python train.py --n_layer=15 --head_dim=64 --vocab_size=7156 --rope_base=10000.0 --attn_scale=0.125 --tie_embeddings=false --init_std_o=0.067 --init_std_up=0.0772 --optimizer="muon_hyperball" --lr_head=0.00557 --warmup_steps=0 --batch_tokens=32768 --train_tokens=152200000 --steps=4645 --dataset="wikipedia_en"
Each number is 128 + 24 x the weight over its row's rms, rounded and kept within 0 to 255. Layers, rows and columns count from 0. Numbers have three digits each. The size before them is the row's rms in percent of the matrix's.

# layer 4 MLP up, 448x160, rms 0.0733, rows 117-146, columns 0-159
113:126119159089096097144134119147154166128139117162152087104123110132135154100098099131122182078142137119081152146133144153109133113156089145127105104136097118158103088127146146134130169153165115130127125147145122094157130113077098160116109114104131106119147126114097121130099130061125112156170108157110120144113105143115139146112088130139125166149135091128095130187161149127121130152148157104178117155132089142127117160148150133118110133086139124104152104158066106119120116113155122
098:162126124158165119125104151119140130107176110132133105141132136138136124128151126156138101150128123179098105131178114119144144127110141089168097129103170128096108122130135135138141103116128123130094145095139142134104136103139128140122167171172144110112141114113098099082127127135137121123129108119080120102176148141134143145149174139129136098111087169121103143120113095119110163132122105151088187144137085088143151176137132110073091104148089113136128129163126136150107083191119096
103:152096106190129143113149109105105130087146143140113174159120132116113119109148112144119082162141114114144098141118112115122110100098129119129099132087124121137144117127196111151150130152145133117157112147150136126131143139126160080141097102149065124125144119128124146156149142105136102116095117161117145141184160090135187152119170128134102131139204118126140135175137140151080138143119123105106104166145148130139107146148125113135131114111109153166141143108151134131120177066119132
004:119142148095174171164124131089113186106133125141176095136082089124123114138175153110110106157148103138168136144094079098118104112093120162158105146105086133111124129156168188119119080164146131106145133137162096133137122110159139125162097124141145126144115137156095159120131105117106113144110090134110123090131162109097110112160125145131102146095159145114102101133145154147127092127124138128130148141150128160124152087152121159116165169123117108121101108118153154131162126131116146
053:106124151122114084083140094122119088125114102110115151118194128104107125108135124101112122123118147154130124139131141116158122106133141133100160116086098136134124142085127124079131160111152140134134152110128132114144115091181159091128130133103144153164120143161165093106148184119141127098124171141127149113143098142129146108124148127073147176165117106087127133128093132096177133108158119153115167160166131118115110146131060174129106154146136122121152148108098102118131121118126178
102:124151113123125102120152135106156167182135136131133100110090141115096071093080132116130127106100124131151109151094132140145115136147090134131109157097106112109077110133116134113162134163211076123144136140124130159123185125161123122089132125085133117132131107152150119104095144082119140137104140092152128121096129144093181127158132200124138144153115131131144119155145139111106103147119136139150154150122100160166100141138112139106138105106156119143125089102148148140129126148106103
107:174107081109130109074109134112142084164156132098110141128102128121132111102164057078130125091104110119135151127146126121101163160133166107126117129140128122121134083096103109077111138143145125103125125159123121137161109135115129144179136113163132159206123133110111146130145104135102163110111133103113092132108155143110108150157137121146135159101155084139103117141174104107094150150115099129140133132119161152130143140131134145185117095123120121072118116128086138131132117122144099
103:108106142133113146138109119128091059114111173120162148161121128138132147133145130130144134122126168103151140159135145142100122149155153124138156099096090141127165163071136143150125114107160128123154121142132139098137106118130113094134182136140112153134116123150099145154119102100157155101103119147154141160124143130155136119155118105149160150113125138131102193122122105137119148121113091178111151076063177094130110130157122140112140147162127127114138160144130109193083136085160125
111:105118105163103112159101126115127143108173101138079169120126120146124118125089092138171127102156095126111080093111163126130099147146170112104110120112132165160136145161100122130157123136131168135101113145157103129119162139135075114121166128109131122123112161125147146120097137157117143130140075121133140128106119159107142124167124163118116103110152129067143144080130163098095125141140144124138117118125112103123124125157108180091110097131166161134108076167129127148113122137141061
107:129154118164088176123094116133128159137087131126084100103095129088140091179154130146133111133121131127098102135104133106112175114127125130103104159140120160200090150120126140109136111115128112190109095129148152131135122151159115140093116172108102113105171141114178143103152147148130136162127155089153150115158100100124106114131148097112127088102084117128101132118150129111168077119100136093130117138135099136131140124129144138161142144146090129135131169159150124166130107157137145
108:123112132124144147114121117141174112133085152109117120136095113115124123145156104108160128109127131169109101105123129166131069102123156141098171190098123098122084148127131116130107076127110123164146105098155134079116083127139113113087129122147135130120105148123114152067145146127131084119118122153155125154118125129111148151088150127072061145131123125142125140148128131108174169132147130107173090147122152141131121157059147159125172137099141119127098126137113144124118147142147137
117:143169069141121091116127104083134115108101110095127137156117123118089178124153126144130138146112134135129180131143115163115127152154140127124162159099122133093105106123125116109143086107151175157123144106151142124117152143138168079140122128144104110157099160103110119094156140103122107103128128195083095105121157107127123104087124095116144117098159093135112109153136154077122110104105136161118148168147101083137117159171136169104117144135099125107100145102130123139160130110134151
105:141113137130158096151121148127103159114128101149149152087107130128111136128142110114159133167097093121105114135174121078088128155105110144123118101130130120150121175106129140108094119107080130124128163158145151109137112144146104100142126122120129156177127166155104091165095104151106109138088131135197151135115151142143106147118164154164170154134140079154087106122131112119143140169147164136187119150092149156087133159143142148127102140126090106102096110123150150120127157144136108
104:134150092153164113139104109147133129105144143116160141162070129129135124144137144131131130135138110122135139132160166131143176121105167132126161151103082117142120132082108119142149118130107148100174126137103146122184154129151125149100120127084113166134121143123165130147090106112114137124119144129152099133180123116114161166091126134164131134097140120035161107140133113127136150143151148072172135096096123123129131089078102088136126111149153121110129099181107128118143139109127159
107:164119186163098137133144129132123136097155150138112097116138104166130123115131117180159148165117166111105082109136139147091129163171133175133140105105142188116153147149119152098134115106133094118127146124087124067142118106109134083108128126146094127114085124133114086109125130124115134140109171182121117150118137122103146114141139134130098139102144136162131163186126141139104141071145077118123136116156136090137142149091149140130105123113131158121105165112143116140156101128140164
110:152124157171147110118136120147101126122167108154096132162120163115089097121113128120166136124143133155098137153126143138160170119124138118105110134102126153101152134089119203129137132134117156090134132125133082148154155138124133123108128143136128078160129178130127109123159105132118152119062137085089135122144104116169095150114108135104098139137090160119129117125105108167090106116131132152097177155150140153129095073107160123122125093125094082134118134093111099135108133152174123
044:111117130118139093144127088132151115117149091141106146119119112138094160147149120104101093148125091137141106096083103094130162140130161077119136169090118136096124113105120122178121153115145158117140145095146176178121156113074154144115144126154131105129116107161106125148163139123128147122102150074123119126116122114147146120099110110092167108186133105109168099160129140149142101178168148098113109092108146084154134119132151161123131116138141128136129135188096125147128088128119132
099:120101161124124127135149130119127125129150104134101106119156085082070174113156141127111098114152110128131108123158135156108140131118113153118098092158099180166125171159100144136130160100141156130126096166130093094118121156112088102147119124113142129139144128117144128132102171104148141110149102123108109116156114162121144121121136102143161125089102048111121078099142157142167128151161143105116168155160146146121110109108151100186116157140129099124158144148145140114150091121110151
105:158132128115113128126100099175111148103126083114127181099140075139101142113150097129133093145125131154127143148127155125134125184124151157103148145166138130107146134141122129158103113154133113124169130119095135131107161140135160100129084132099110157119064109113099078139117118135162111148156150091143159154130157120118164130134158151101146096141109102142136101150143082089118162109138078135133145111146106084124120128109127169140155091107134111103125149144110161152111087167173129
111:127139112132154147138127115157180126131154157100119146132144109136138129173095130130128088122080121091127129124147126179135146097143148160118149133149129146187167154142135086139094167136116142108192119123110117154125108123143115154136139100104121055084167095128140105110175122143142111163144162105148132126106083077158128144152149112131122128161146080115149098143092149130146117137168109127126136123138138111124134105162127159173096120098127094119111114124144086131131132126135174
103:099158083144156179130124097076126128125107110186104142168152155182155149108136140112133144136165117121134120159132088163147159160156139124157115112138142167160113125112120106171127140101175168126141112142124149168128167098155127122126130134127132132107111151137144100154112141118092129152114085130117114174152134133126127123104159121131131147161134056141063138122114126132125141151115145104133123116162172129106162136121147097140082130139125125112082120164099115130105100113138097
093:141158125127113106132127137103128148130142122150087152145067101168148103130112114124109126152102146160161125194072071142150125101150135097139108138174141088134124095135151113117135168136154116114106158052153169138114144108124124140135124134110104135112129121098100117085098124182126117101135126116097104168119112111123136114152120168165123104120106173099096106104113145131132142141139121142103160145113129137137124152135126110142130115126089111148139217114120152119107133143107140
118:093113124152119135171180122116108112148124131113096144152099118125174139145112090118111138098150112119152111096150141083088110100132145117163126119104069134122145140114144147109154120107118107150163115095129136115145113125103110109151143180095142136091116081101137136087117117103159133155131134138151144097111083123112145132113087133093096143134104121103117097149119079166132066131149101124108127157116102151137107135154146151122164092171150142156146132148152170156113127065122139
099:104167103097119134079159136113123111133144115155110132092114147154116114146142111103116117084106145148105197138132119113090171161109110117106090100120142133100104097146135094143119113161127164143117116123099107121103120130100133112129148137162130124130132096140095187131128153139094130101145125146122088136116136129153143145118110162127090076131111087136107137149146095122104144165108159143127109111082126156127149117105137125160134086145156162147156093083141110149077135068159097
098:157138136191114122158132114130093113125131165161087131142124135115066111160151129128160170169075116134131147143164159098129110151119173095097118110137081134120157134131151124121147121125139082116124137112101121118115120104130112106117131106167174148085118114122135160148136117157089147148104138111142153162126141154114155104104107123215153104105098141126122171130128140084106095144141130106125130104144151148105146151129115140131158134143086119116116098162160118120157129080130116
103:133173089125143107115149122103118158116122131110090125160101114149135157155111109146103098102088136156161130137139134146118103151134093101152089141136144133119186116143103119178130128145177138108139136140134144156127150141080146131124103089162144156139131122155139167071130138133148133151142124123119137174165122139145103128089140170117140098136101146078169155164141122165174106152115122160146133146140079125105152102130106104172097106093145139155123122135102092098166159113133144
097:105162154132145147145091143082122128158147105133098113166090135113161132154109172109106148107113164131118124113150115107175125155114108111132164132155147128101149125136131125161135102119140096125120136104079069109148134119119087134107122079113145131101108133140106140141135084114125151097115084155093110107110137125132147110063148155130113146140142135119149127128145147126160091091092136144153133116125066172133098127116104116131157138163173129137180085152119073147111136148145113
105:155132086159101128156114151159164167172127134133119138092119095104154132159113129110130099084111166142087108179153148101168131151111149188119169140165152160100126170103093097124116116108083118171134103077149135095112108093127130112120158145141143138066102103099147154147161111154151145148118159096149114115136162134115107112139125143121135149099144129111150165110143148126140125128133129114156100103109114142145132140160110115107152157117145149118126120093107115120106094166120126
029:127147125109147141130130126100099126145095146137149110150140110142135132118097113137122092108155110144154088121141141130086146117142119169114108150150116115124118137117162173154102127153096130126087095128132148166149145111152119128113092138105101094116103113137130161167107145106110092142117128153145122139076098067118127116079122160081089150115141106127102086164076113118139084148092127164144144165122090132108116171138117151158118114141126121069142118131136098159060100111148125
103:138109129105121144114150144131120124119125195096130139138130151143162159133126173150105161118134094130148134142140123117149166109158128100160125154146177134112151138119128156063146117165120079160119102100131123110116051132133160145145081118118105186136132112150104121126151096106147116131131084123091149150127151141156126097091110152154107163152166133115093141144112158117107170087117113147145103155103124132150116102150111115087130142138173103124101121102107144097138121151141157
# layer 4 MLP down (transposed), 448x160, rms 0.0773, rows 117-145, columns 0-159
107:125126144119115160163160089152087112137130109155134149151090134141106128119116140162145128129140154120125110129134107115120167104112114131170104138174122132127121160157120155141121162151115141135107150151101088088137132115112157140131112144083077141124116124088132101120143084135136145097125097120074079123133101112153121146105111142177123156122122118158085086116107167104093158124155105132116160124168112151152081130135132145165119128110125160056141120159113112118108152084114181
101:089106155155109094120125160089149139168112140134105131120136156130104197099116137145157109127101172115120135139103115102137153139116096128129088166149139169102154138126132147103147145123144117094149130162117131135131140162156114141108111094114116101136116120189129115141093129128117125108167188109128171099122114141113127110091120083119092136121102150139122146152075121117109142114143112180169164146103105143093091096149127114164166111120109092104114143109116138100126184114111144
130:119123111167122132139087135179107120183127083132113123133132174157116147103138097137107146166115153103084125108117108174172129129142102159142174147088160129135114136108174134124122151134151095156106151113127134142132124083153175125123134163137099131122138125105143143113122118186154072103161128132141127122129127133126148153156149133128152182143128097093150153108143128134160073158112126110168144180098103159165123153112102136153103126128125125136123131167148101122153157129096129
005:157118157099089127089149128130136151150121155141115135093144128158113123136148143134099110114121090139139146157145123113125132107152107051156116078134162086141140141121117185152116103080162138117084102114132116120122142153111133169102118159131135145138093119104085111113104064139076113133114103127150158126112065128148126131119097116136085136122118121126143127154155112168122123141147116139107119154110113135089167118132157151104146072134144103107128098122149122123088085159115100
079:115166150139153109123094084148138117118140148156128134106113153079134185125130127112137132163141116127122117130179193156140077131108139148159188153114117125123148137099176137140178163155174168109146164150169146140125112130139149092132176108130149123116134103138153102094159131116149142136133147114064148128136120119098159110148125111093175172133136138133116126132152130127157112113136148144123121133102096170120133127164114092158131110137148122108136159108099106139099125154127159
103:161122100137111132133101152119100086139152105133179097100091113128114133107113122174155117121144143083168118136133102142129110134128131168138107141090124123116112155146102102088110125149118143116079079155141080148120099107101140083123123122106121118091133160095157122112085161137107121118115107130160140089102171138093126074106132149120132177104107126126110126106122121153170098114116125095154135135133092165144115136076122175173101123098158142157106123112154134153113133144098134
107:170129114100085140056149166148144119116090133191094117125151141153113141165161071089106084108089113132112137169136138164094143127117124148146137112130106057148158145134112171143162096157122091119137132181115161095149148108139139106123148126154143089133136157143135117126119104117098129135147122110126089155184105135113135125134109133133160112155124090121124078121137147120127114119147144134157137141134109113168113158150116126135109099117138109096154103147148111145131109125110118
115:081113096147104112148125089140116103130109114134144120126131126150134136144116120154132131114128136147161160162162128107111127167113094144157145152141133100141132124148165139108126093102119127121123118140148153146141118124151132119084077100185133083106057082149139161113086148188135159148131134123154151103186064118144094125135110117128141133138147137138129144131132156167143105095145096138108129126094122096132115144164104107144132132089079129193148151126140111137152095128158125
101:146109144124110098134148085148124118111123167122090106126120125141104135173152159147082099180137123130086118115089137153140112070114163151139151130139128166151160092081131108136145153108167127166141174107102104085172148112143091124108081134139115124144142143177139113128130111136112173172147136136106154108094130123116142125102108127129130118106124103108163140158122147136090138116137125115094115099113114171115130110120154119084187118092149121106159127136139177126135136110162129
103:151127133120140141124142104152116126140116112150116088104151131126142126156145085137104114140145128131122112145170079133137159108115132131128157121143125103194162139126132165133126136142119110169137131148158121106203137106158104116102165132106117135116121143089162081144141132144134169116112120120200100112081148149108112108131156112119183125116123127155144120126149065093148104132165100136125120143104118090143166091136130115131095126127086129124139175081174160130143139168129146
098:144124147112147163149121142177103102164126107135121127149087175103115155116119114101186113122161154143103123136116100132157129150150144134180125118151127068129126118131165178107153120139132134130114104126135124107166078114154173185155124117139110161142104134077093113097101129130108146122109129132096184103157140104136148130147163102089110140109161123151102127148145093124153131117117097128132160138106116142087107148099155143155152146090127143120132139169136112126152156148094161
108:190157119146167110127098146150136117123107132121157129096136106095113124133152096127119125105118110159160096131103160144140128127141102136140112124148168140136083130132130107103164132176150105168165142149119150101123112140133114139111128113101137165131125162080100131139169135139141080070140132147107115119162100146101116119104174104156200144174086138097128127131110163068132131143151073153155137139163125071139148106122112117127121143145119131085132120100126143123132110123125105
099:149115156088153144089095119125107207134113112129142136088136116107092115151142120134166111113156155092124148146112192076110164151126131095133133078155105118130111136139127125125134122152071139137125101161130102133123123102120153116106120085114144153150087131148105114119127126089118139065082104108161158115131136128104150103146117124144117134135162124132112146160104099114107151102135133082120149166122126149076152112130134115133107155118129071135106153154160152109160135134117150
108:115085146129137112094124116127135158132137119190155111155119156165128113105127124134139145101104098106155147113130131151153150138123112125083127132116105139154091144122102113141121158137129114094111144118122091098106160114121074126107157128113110097123163124129100125105126145129153130138084093109109096049106132148154132129115140130149105142128096106139119104116122093107146121157128085160167139101178144160090105161144139080129087149186110160085114081106106153136143108108158109
113:121107171137132136105153098109159193102126151118122132112128146113116135091117141131162141110119150164141132132176133087113134166114156130107079086164134130108143160131093091145117125097115138166112148142159116122154119118121139150154101067137099142145116169118120123135161112112138156125149112115115125123113156095127123121058135162109139138128121156125125146124124130135117118103122117149166150121102178102119148085134106101121092125098126072158177176138120168137111154075097129
095:152123122166082132137172109087092148130084135141111126127102125155126132140122150148115072146139085104165088137145129127146106136175117111132145133123124162160144155065123107113139105122145152160098127138127102142154120145153105142148123125112147158144136150087099116117158118129123164135105085170154096080137112153141112113106095151129129129111068105130115084098157124156133094161168142164139115135122100084155122117126139147117166101152142133093173114148133148110112143135105171
060:141179144110116115120158143086136123122094157101121124089118144134141165117148181102143123097148142103126129149166182144152080141128094108137118128144130123110176137144142123110149087133114110136101125146124111113131103138120099134173135140106114174170106105094172137099127111139107124166172118132103144113164152142139133073166153123160123104078091147116080129104115101108164108086085129113135109157150111111126103135129112095148124123109144134135107103077124157091128106155114132
104:159121134171129121112085154112093112112192085149126122157159123068101151117114120124159153096146129094121134154183121108108128165136109162123143112141092152143162106152142120115140142129105110086139142143127115116130111121142164169153125116146135123126147156141178083104165099168095141095116115108115115149113136117095129145184165140100093131142144125112142122107090151090122156146150120135142150174148103125146122141134152135154096118121100078113091093097123131142135172138118131
096:155167116123136167111096136121145144138155174154126130139097116152077138140132120147130128128118136155133106110161109145123124111124130117134155126122121161089110132143120141101128131074085146131158137117135139102180126141173153142108111154109113119172112086123126122100115079114151148118138107128157075128107129134117152094100112108124191126186130106170144197155159086132123122142109155138127088138140088188133109107090124123101100083113102119102134124107136134118109146108146100
103:151137106119130135109119128127137142167114112145134078131156121099085102136155068117159122154104101152081106113092144154129137167143148109173152110143156117080126122115125108118140096144151144104092100141179113098156133092142137152144070130142136177117109106129114123134131148130135134126140120131119147115146121129130112134098151081176115138163124140069091168142130121098102139155144091094129116128126107150132119164163106128084118146118122136096090099173112165171105152132148155
101:083182146107148152137081140142135098125149145132152100138125097146116113158121113155169137125125103143138080113099151165109126125096114153120115110125178118131130134160160084136125142150127128167152101081140160104149093111114140127126173135152137129098107141136142168149133141131097120123124134157102126160131177159083144143143177129120111164150142152109147193076076117174132157102119138132146137114111129122122098114131145134140136126104081154098120143128072106131138135116149095
092:114119132180134148111127102154131107107095109131113118126142123133138127152149117169090135091078161104160110095136137107124112131116112114117115118161098088139131130117148145102110088079149123091115138113171139127106101141076101106132157158132156147114151173103098122058161150152079156138140137145088136120106131103109079106106108136138135148131151148150127117093114149173124156187114138145133134091117147111136100142137169139165148165112136140132140168111129118089131116080115123
113:087143144132134102104146062105144119154118142110097114137108156112115086144157175144131105148116127118124133104153116179152181174153166133187109113155184133142142145099166149122127114116122151128128163137124170064138147115168137116172154137116135120135160142129152083128106095099143099188134130127084146144076145129144120105117120122161132149133150114174131130112114106136125148114128112107145146122098161143123151113149153134115172117154133138121118132174131142102110137140115120
097:104120092135132183127134119134130158141144191113134158108138137132130102132098105112128146122124126169181150136145137105135100192120150136126147137143109114093064130124106095075119086152135080153120108134155120142079119107094141168152146072132090147121159110148126114140142110163094089107124095156132118135107159167169116133162121132096168161181131131121107132108142126141163116092131088165129137127126139097152096132093127154091145126145130122114132138131148139122116121135122119
100:163143127137116175136112146137142114112104125133104101133087151159128153132124160143092157127118143124131180101118116177118140097102159072119129140082143110142144155103103128149131154123136107163124188113135144174139089116124138117152113102119118063136117142137105160160138125095139097128144114157117097146116127068095119170129119113167091153147093136125167097125143136174099174111096144125115091117132148124152145122168121110147111148149103163148139119147164144125143167118122108
103:167135108140127141066133146167124121184128137103135120173128141093121149127123150078130133134125121126105099124102101153131122102082126117100125123140112141157126114092077179123099160111162092119146138126093147120141125151122071127143158104119088104115128167139128133134100105112136163119143117117164118095131169103135135119111134162129161106113146108109150112109124200136160091172128155095145124111107104158131104131134098129093132104142144140103094148145153109120140165074111162
099:136137119128132116108105133094122071172114129102072132123142134110136090150096095134113162157139136107147109104106161096119113134163127190159149155116160095112113152169146114136121145152140105134155114153081085119122112150098115127100092134109091104115129121089157155097122119124133127115108133178081133164120120157113124120097156131104126121104131093167124091111182117118160084124102157112123129137142120121120115083107112124170101128158119115125105117092099155116102156097135170
103:155128095096117121118162115166104091151126151119150119123081164146134160152111106150124116135133158138133148158142107117121129175176144117171091115085116168139110122124101109160121097124132141141133126117113152107102169100117125098203090165122118169146132159110134133094145144096115091186134144103143122120100136119158143071142146156120094179130150127142162149141135169134157131127113142096132109130154157112138104112151144126108153090170136114158123100127121101087128098135125120
039:119130119099133161104162109194110106147093111171193129102173140143129117136100130128142094128180160129171117099124175125136160130121103145131111159119148139111125122102140211129087143121145121113129111125120097140127124111119175109111139122118138112146107117146092122115157170145126161124154149101137138147097121100118133122146130116130128133161146108155153133120114116145122103145127123152147183119165169102152085114122079117123147122103158121138180125132104119115091121087120178
# layer 4 MLP gate, 448x160, rms 0.0808, rows 118-146, columns 0-159
112:114108113138129124136142115124102124103114102146144090170103121119125147120168123116128121169157101106118116102144123131117121136143145160156143066121138094138125116123119124114156118122112136157153121077106138163148112097129124064114137158114118137072124118147115117133080154180161128160111096137073111148120126102151114148186143148133188121114118135099124098120147128141117100102107115132122097086153143119138113154111138167115093111196122161138114167090079133154161103123150139
107:096136087163127093106118131098112130140135157162121140160104119140141065145115117147105137134106117122125114156081098126116168130135113134108111124119125123113170163173175166139145129107114127115114132097142131109154127134116133075108152068152115138142125115135128102098130119116168143163118106191132096128152152108127149110156169114100108124093141116061179131156129161155108115131129093168104135110144126099112159126126161162160096109122149132132112149108140104173142113121147084
004:120128106164118120132135123126101114138101148124138146120174153094131131142134128108082114127159118115097107141152159143163151073140121138097141106132174137161129112083106074112068169150156123170131097091111113160142145113161113154133151145126157134065154130141131119127090133127158152159160146155124104085137138127144074136117131094109123146156072135106182125129096157115132108112148131143123179101139137135112121133113094188121108134129124143135157147135135080123101121135145127
056:112165149127131135117133092135127134114123131090111124080149128097100142097131101088144143133170148165150071150102176110152092095113119161101188175122126118142131137093131147106112185139133123128117126089121128128140146096137160088135130163117129155123133118138133126128125145143134112137120180151119149116142098122138119118138137145116181153158087129080132127135127144079120143123143152162169172142149132110104134107136075147157092121181137168087135170114101102127115108118114126
103:113149162066075106129120156134071142150102125141140151157127169111144167097138155123104121127145114086111147130119145125111090164122152116119134093129133118108133145112090151111134150085131187112122145085122136140136126150080089118147079110117116143153174122117124122153181097119132111105112111128110159161077117134155125090108134079091162146085104146110151120128102152155113144125156107163110112145119139110115120114158096114108113139122099142109171168151145136115148132133125137
101:111165161072106148093095088152147132132146107115101156111132109130131118130144118089132117138125101110126124120121137153126112130157158107136134103152124137095145118103178175101156084122106150108124146118137156128117140134053168185134119147091100114112117134163130158091136116166112116085126126166131116139111155134086101114152141144138125087113139125101182088183126171120104106114136148158123112127131140113124112143122115107132142160107165119168144168142108153137135084149168133
104:116115112124119108093146139130128180118129110105150116135131142084115163145179127107134169134121164125106124107142146110120148110120102156099130121106140133105127130112129130138100131121131138115136108151109082110172102081132129116138151108116092162098127118126115118105064106109152147172106136130131132126139122126130169115160103066182133093172139094139154101116141118118116130095112136107153166118118120142197145085108116115062117102089158104129166095144143086135140167136118093
111:178134124145127116121130131132146121154130164129160136102167133126105107138133130148121127140148168073119168141130123155068150161163119140128126083116109129158111150152140106133146128167126131074133139182101160112101132140135096122115148107122130127136145125117128115201131173096137129110069114133164163139143096129120105137112157170169159121100147087122114147125185148142152161152092097091170111084163141131138125118123126125157134108126153149110147104117109157133115127148155096
101:147108140127133065149160160131156168128132150129139119103122087137123128114081173058184092139117128114066119135123112087132123094167119149115111100104134106130105086118132092158153147161117165166116132100126152132108082124070142126106138160123114125154112105144141146115125173141087101120132118136099147147110141138142082098161124117126150160132151140164129146117105129136089136107104145144140094126129106153131120147154120133124151144152102117106125162126140115155143122085169108
105:119157096124103146116128099117157136104125097121119137159149162121158134163139101097102145129112122117129119120123170126126148134118112140202136148146118146118118109128102156148119140131153134118178092092119110128136152129082127109130129195102126102139134082120127157127143171111122104124119093134174115145148131153115123131161110093127180122094154124138106134124101119147066130133115098128173168109138122102083174141149125097163103142147097079162135179115117147104142150116170096
117:110115101108128174107137118122148130109086108095092134113138125128147095122120145112106123128137136036114126133127117123102100108133153111171160103137084123128127152147129103128119181096152112133088147144098150100129123137112137123144143114156118139106177146118114083133168122131161144169113127120120147130130132109158103178136163128146126150099129120095127146125142124148139141140201106111108112102117109161107149144124149109144140125116132186197095112172157159145119105180139131
101:162126096151119129150127094150147101132110116133090172124163109136129177156129121140136163151130153076116124124149088108151161122116144126133142139094139089162093150149109121104148165105154103158121142097126166155114091129115120159124127141137093130122123118077100123136118131160112100150121122123102182129124134137177081125136160147133066091126134108117126124140153160102150103169150106135141162091124140137152119183134124153120133159137139123157148080084135092158136092166150142
110:144090143130114129131123112091104191120092079090135144140139113117134135119138144089125165128133140095138099133121101134124148144111138133138154159112102148095149103123144115155152170100123089118158105153142113107127111096097141110107096103118132127063099137139136143088150117155106099127147149127123147110129143114123101116153162128069137113133132138179127151100120096164097136131158144169155147114146145139126153169182131131129114087135104150133102075146161104141140110050114117
110:091120103079143128121154166166169111125089115152137113191058118118115109113120137142152115135110141113168138144107081119110155160130135139130159160133134186123133131132117083152126120118149134112129116126121127117128121123121137145136109110154099140138157136124113152071133164122147149144123143123132157135082138118128154103133097161170084166129152122128153138165150168142170156163097143108074135097132101105116141097144140119109126084102137093104151146110111102140109119166140177
104:139132112125145120107128074156128150120111115125142170130065155145114140097154132125076102183144145104097117106163161083121115121137136150163162123140154148149092147129095144109098136143149196136138134115148130157124161115117099170150094157106122137119136167113092101166108133113106122152110073100172116140151120112114151109112113139147117166128151107135138091116147125120151148148122146121110120130142129153148154149124114118093130134153109126099178091161152122125103183114086153
046:141156138119131147123135171115117132140115167112151126132150161120149112109110146136149134112151161133129168177171152160131102131119095174141129091147118119156140134147130142091148102151114112124104109180107096101137085166178099104159121134082126144128143152095142129123112083142142122119142106176119135148144139135119112122136152132151088151061124161146068141106125106120131141062100106136137142147147106158100115147106108092125111148115114128094143111078168136108135179131132131
109:121156141176133171124138112136133155103115094162138166159149175123140130120165127147111157148123126093114114077143113150077147157156161156162129156142151148101120129147155151169154117124130135098137123090117132168147155139133170139165119133163114115146142098113119122114115136113129124085112071113171131097109123113125116097134146148135141114128101092134089129135117105128158133118158098115122156117145137101117109128139090160178055153145077126118094076143101106124153121125134112
107:146109120151083151082085125141173132209142149141108154124114159119101076106110146170132140125110126102138128110118136171162186119125147114116147161118130127089148109120124126154139137117081132142118115110177121113146131149132136132084076166123143143126148074097136150137147135135131149138094105148122113175130130120125154102156119077084133103113123117084155161120155118137175132109081134116116149105081150127101135120137141141148118116117143119114132163133121127091137167122151141
115:110106117113123152129102098116104147099089086156114101140150147122133131142155116150154143140101141143082131143145133123139116127152122129147146120119103127154117144168104146117154130163137150104180068165157147139143124115112120157151106144103121142128120160134098139163181136159112123121119095134080149178138119131115152090123131056099144090078147102117152128093172086142106111128103115155137118106100137144129093102162151120155170115123113108084160131144160134183137134137127141
112:147111094120095135119099088168127139120130100123107103104145107102099171113144126128115135122138135121145125156116095136121095172127143075130150117151189126143117089108152148136136167117087107115129120111104181100152148084122138140107076097142170144127103145163139098133089112122144165150068140129147164104125135113155111138151106134128152115172110154126130122123156098124135168130130155120127183133134127135094114123141129131156145088138171180112097091101120134107141159083120112
093:152107167125119126083162118130116141126158112117108151124145118118144121151131145108169135126166158131158100144139212139170154169138133116121120113122119119068110111131109128136151168114143165152125116141123093131133096124166118131142158135149136147099125154126152090135139125110101162152098146117154103154123120138125142166127167127150137129145085158097143086121103129106143085105128145105135140172185101104155163123135052112128141143090110145102106107132131149119167104102095150
106:136120110141102140154152131135142149116113126120101096118145113157151132137132102170144087096119157131112107126166143144157107059118143135135094169107128080097148103141135141135142113113125164124117187104070123106131105125117124104115130145138118117130126096141091147101106141065126111103132141098175119102105080170138103110166097129118160130138125150175144145143123139122124130099087140125130088143088087104157135178126148151139141167127097134109114136181135150120120115103170103
105:110086126078116109118099122121126168113154145123133124110141089132151092139159107138116100177151146133128110131142116143095111100140133117145149112121122127098115117142109147153155156100079148118180132123128142110135134102130131086119119169078158129109145135117083116120119130141162124120139170071121082123095170204098079121142134129124147153110125174131111130121094111101142126105123096144105156105133133156128146135106133104134084118093177124149110101103179092133160123111153136
092:054120098134111140095145122132180105103137143139164147130131134113184120145141146110138124112157129138144112114120103178123163133128080140176100136137139137163113126108109138098158142107151128135175142120139129111136141157167172174156113110111090128133078137110090135136121129109108106122110130129128102130115122113158080184142121132110123142110152150131124131117095124160081114131108107123106122106187125128168173144115099125092110098116114150112135114106130130074098085166155124
110:111123120130160122130125114133112136118132143143145108105145162094095101130129119134138136136136113119083194108152100133151143139100134140125080089148103131161122091102166137115122143132139109117129137158083156151132126165101097173118099109094108096112142132133146079118115145110111137094135144126162107111148168120126127080089166109104151070147073109139140126146131149102130098156088121158148147140136134124090141131167135081100112162187128134170167096131128137133158108116166150
098:144123137154120142112182108129142152141114130143113125124152125112094093097129147093123113138100141086154076164084096149136094125119127106119092135127144096127131098110128103152126136179134118110122127139138127127071085091116141112116109111084110134113136160132128131122132178152113150089150094143091124174143169141149182144143125134162142095126110088171130131151142106129152075124154097121176103140149150145139115119117102144155108078126106120118074139117085133107145159125116160
110:109104134147173128083112114135118137113110108185136106127141137153113110123150111082131179139108128150120133142120152148087076108147135113132133143131107099118123111157095131121163134109160154102120165192124088162158178129106110144103143126150125146125140086134110168150134146142144143120096165124124150139096115143151126154093146085142108111120136152143123150160108140150099106107120121128053158172128079090129149146111142120157078138113146127085135104169108104138148131122143121
029:158091134153117120119140121153154121109172114123096152095130149114114123142150146121131174131104146109123167132115123114167127136115125094136150110107150147127129110140097101107153159092152120128158157117127118090100103145100137125142152101150138157132142142125119090090152112153139162111121134104108138111189148180129151142156147093164159128147104145122156178115168155134117163120173128114119113091153166131143120087111128095092148135108122139184129120137124184081192164125105118
101:181092107148129107086121166104131107153113089112141115174127144121129130134081124137144124160135156117112073151099131122097124142117083138102112140129131104136124139141118157111082086147122108120094120122115109107158132096140126123135126097137141132121126105115142124114156137125144115123181076154078107123133109064151097110113125115159093120078078141118104132157138145128104086156128076141107125146121111149113103095133138148132145109169121171097124185172124117135092104150130109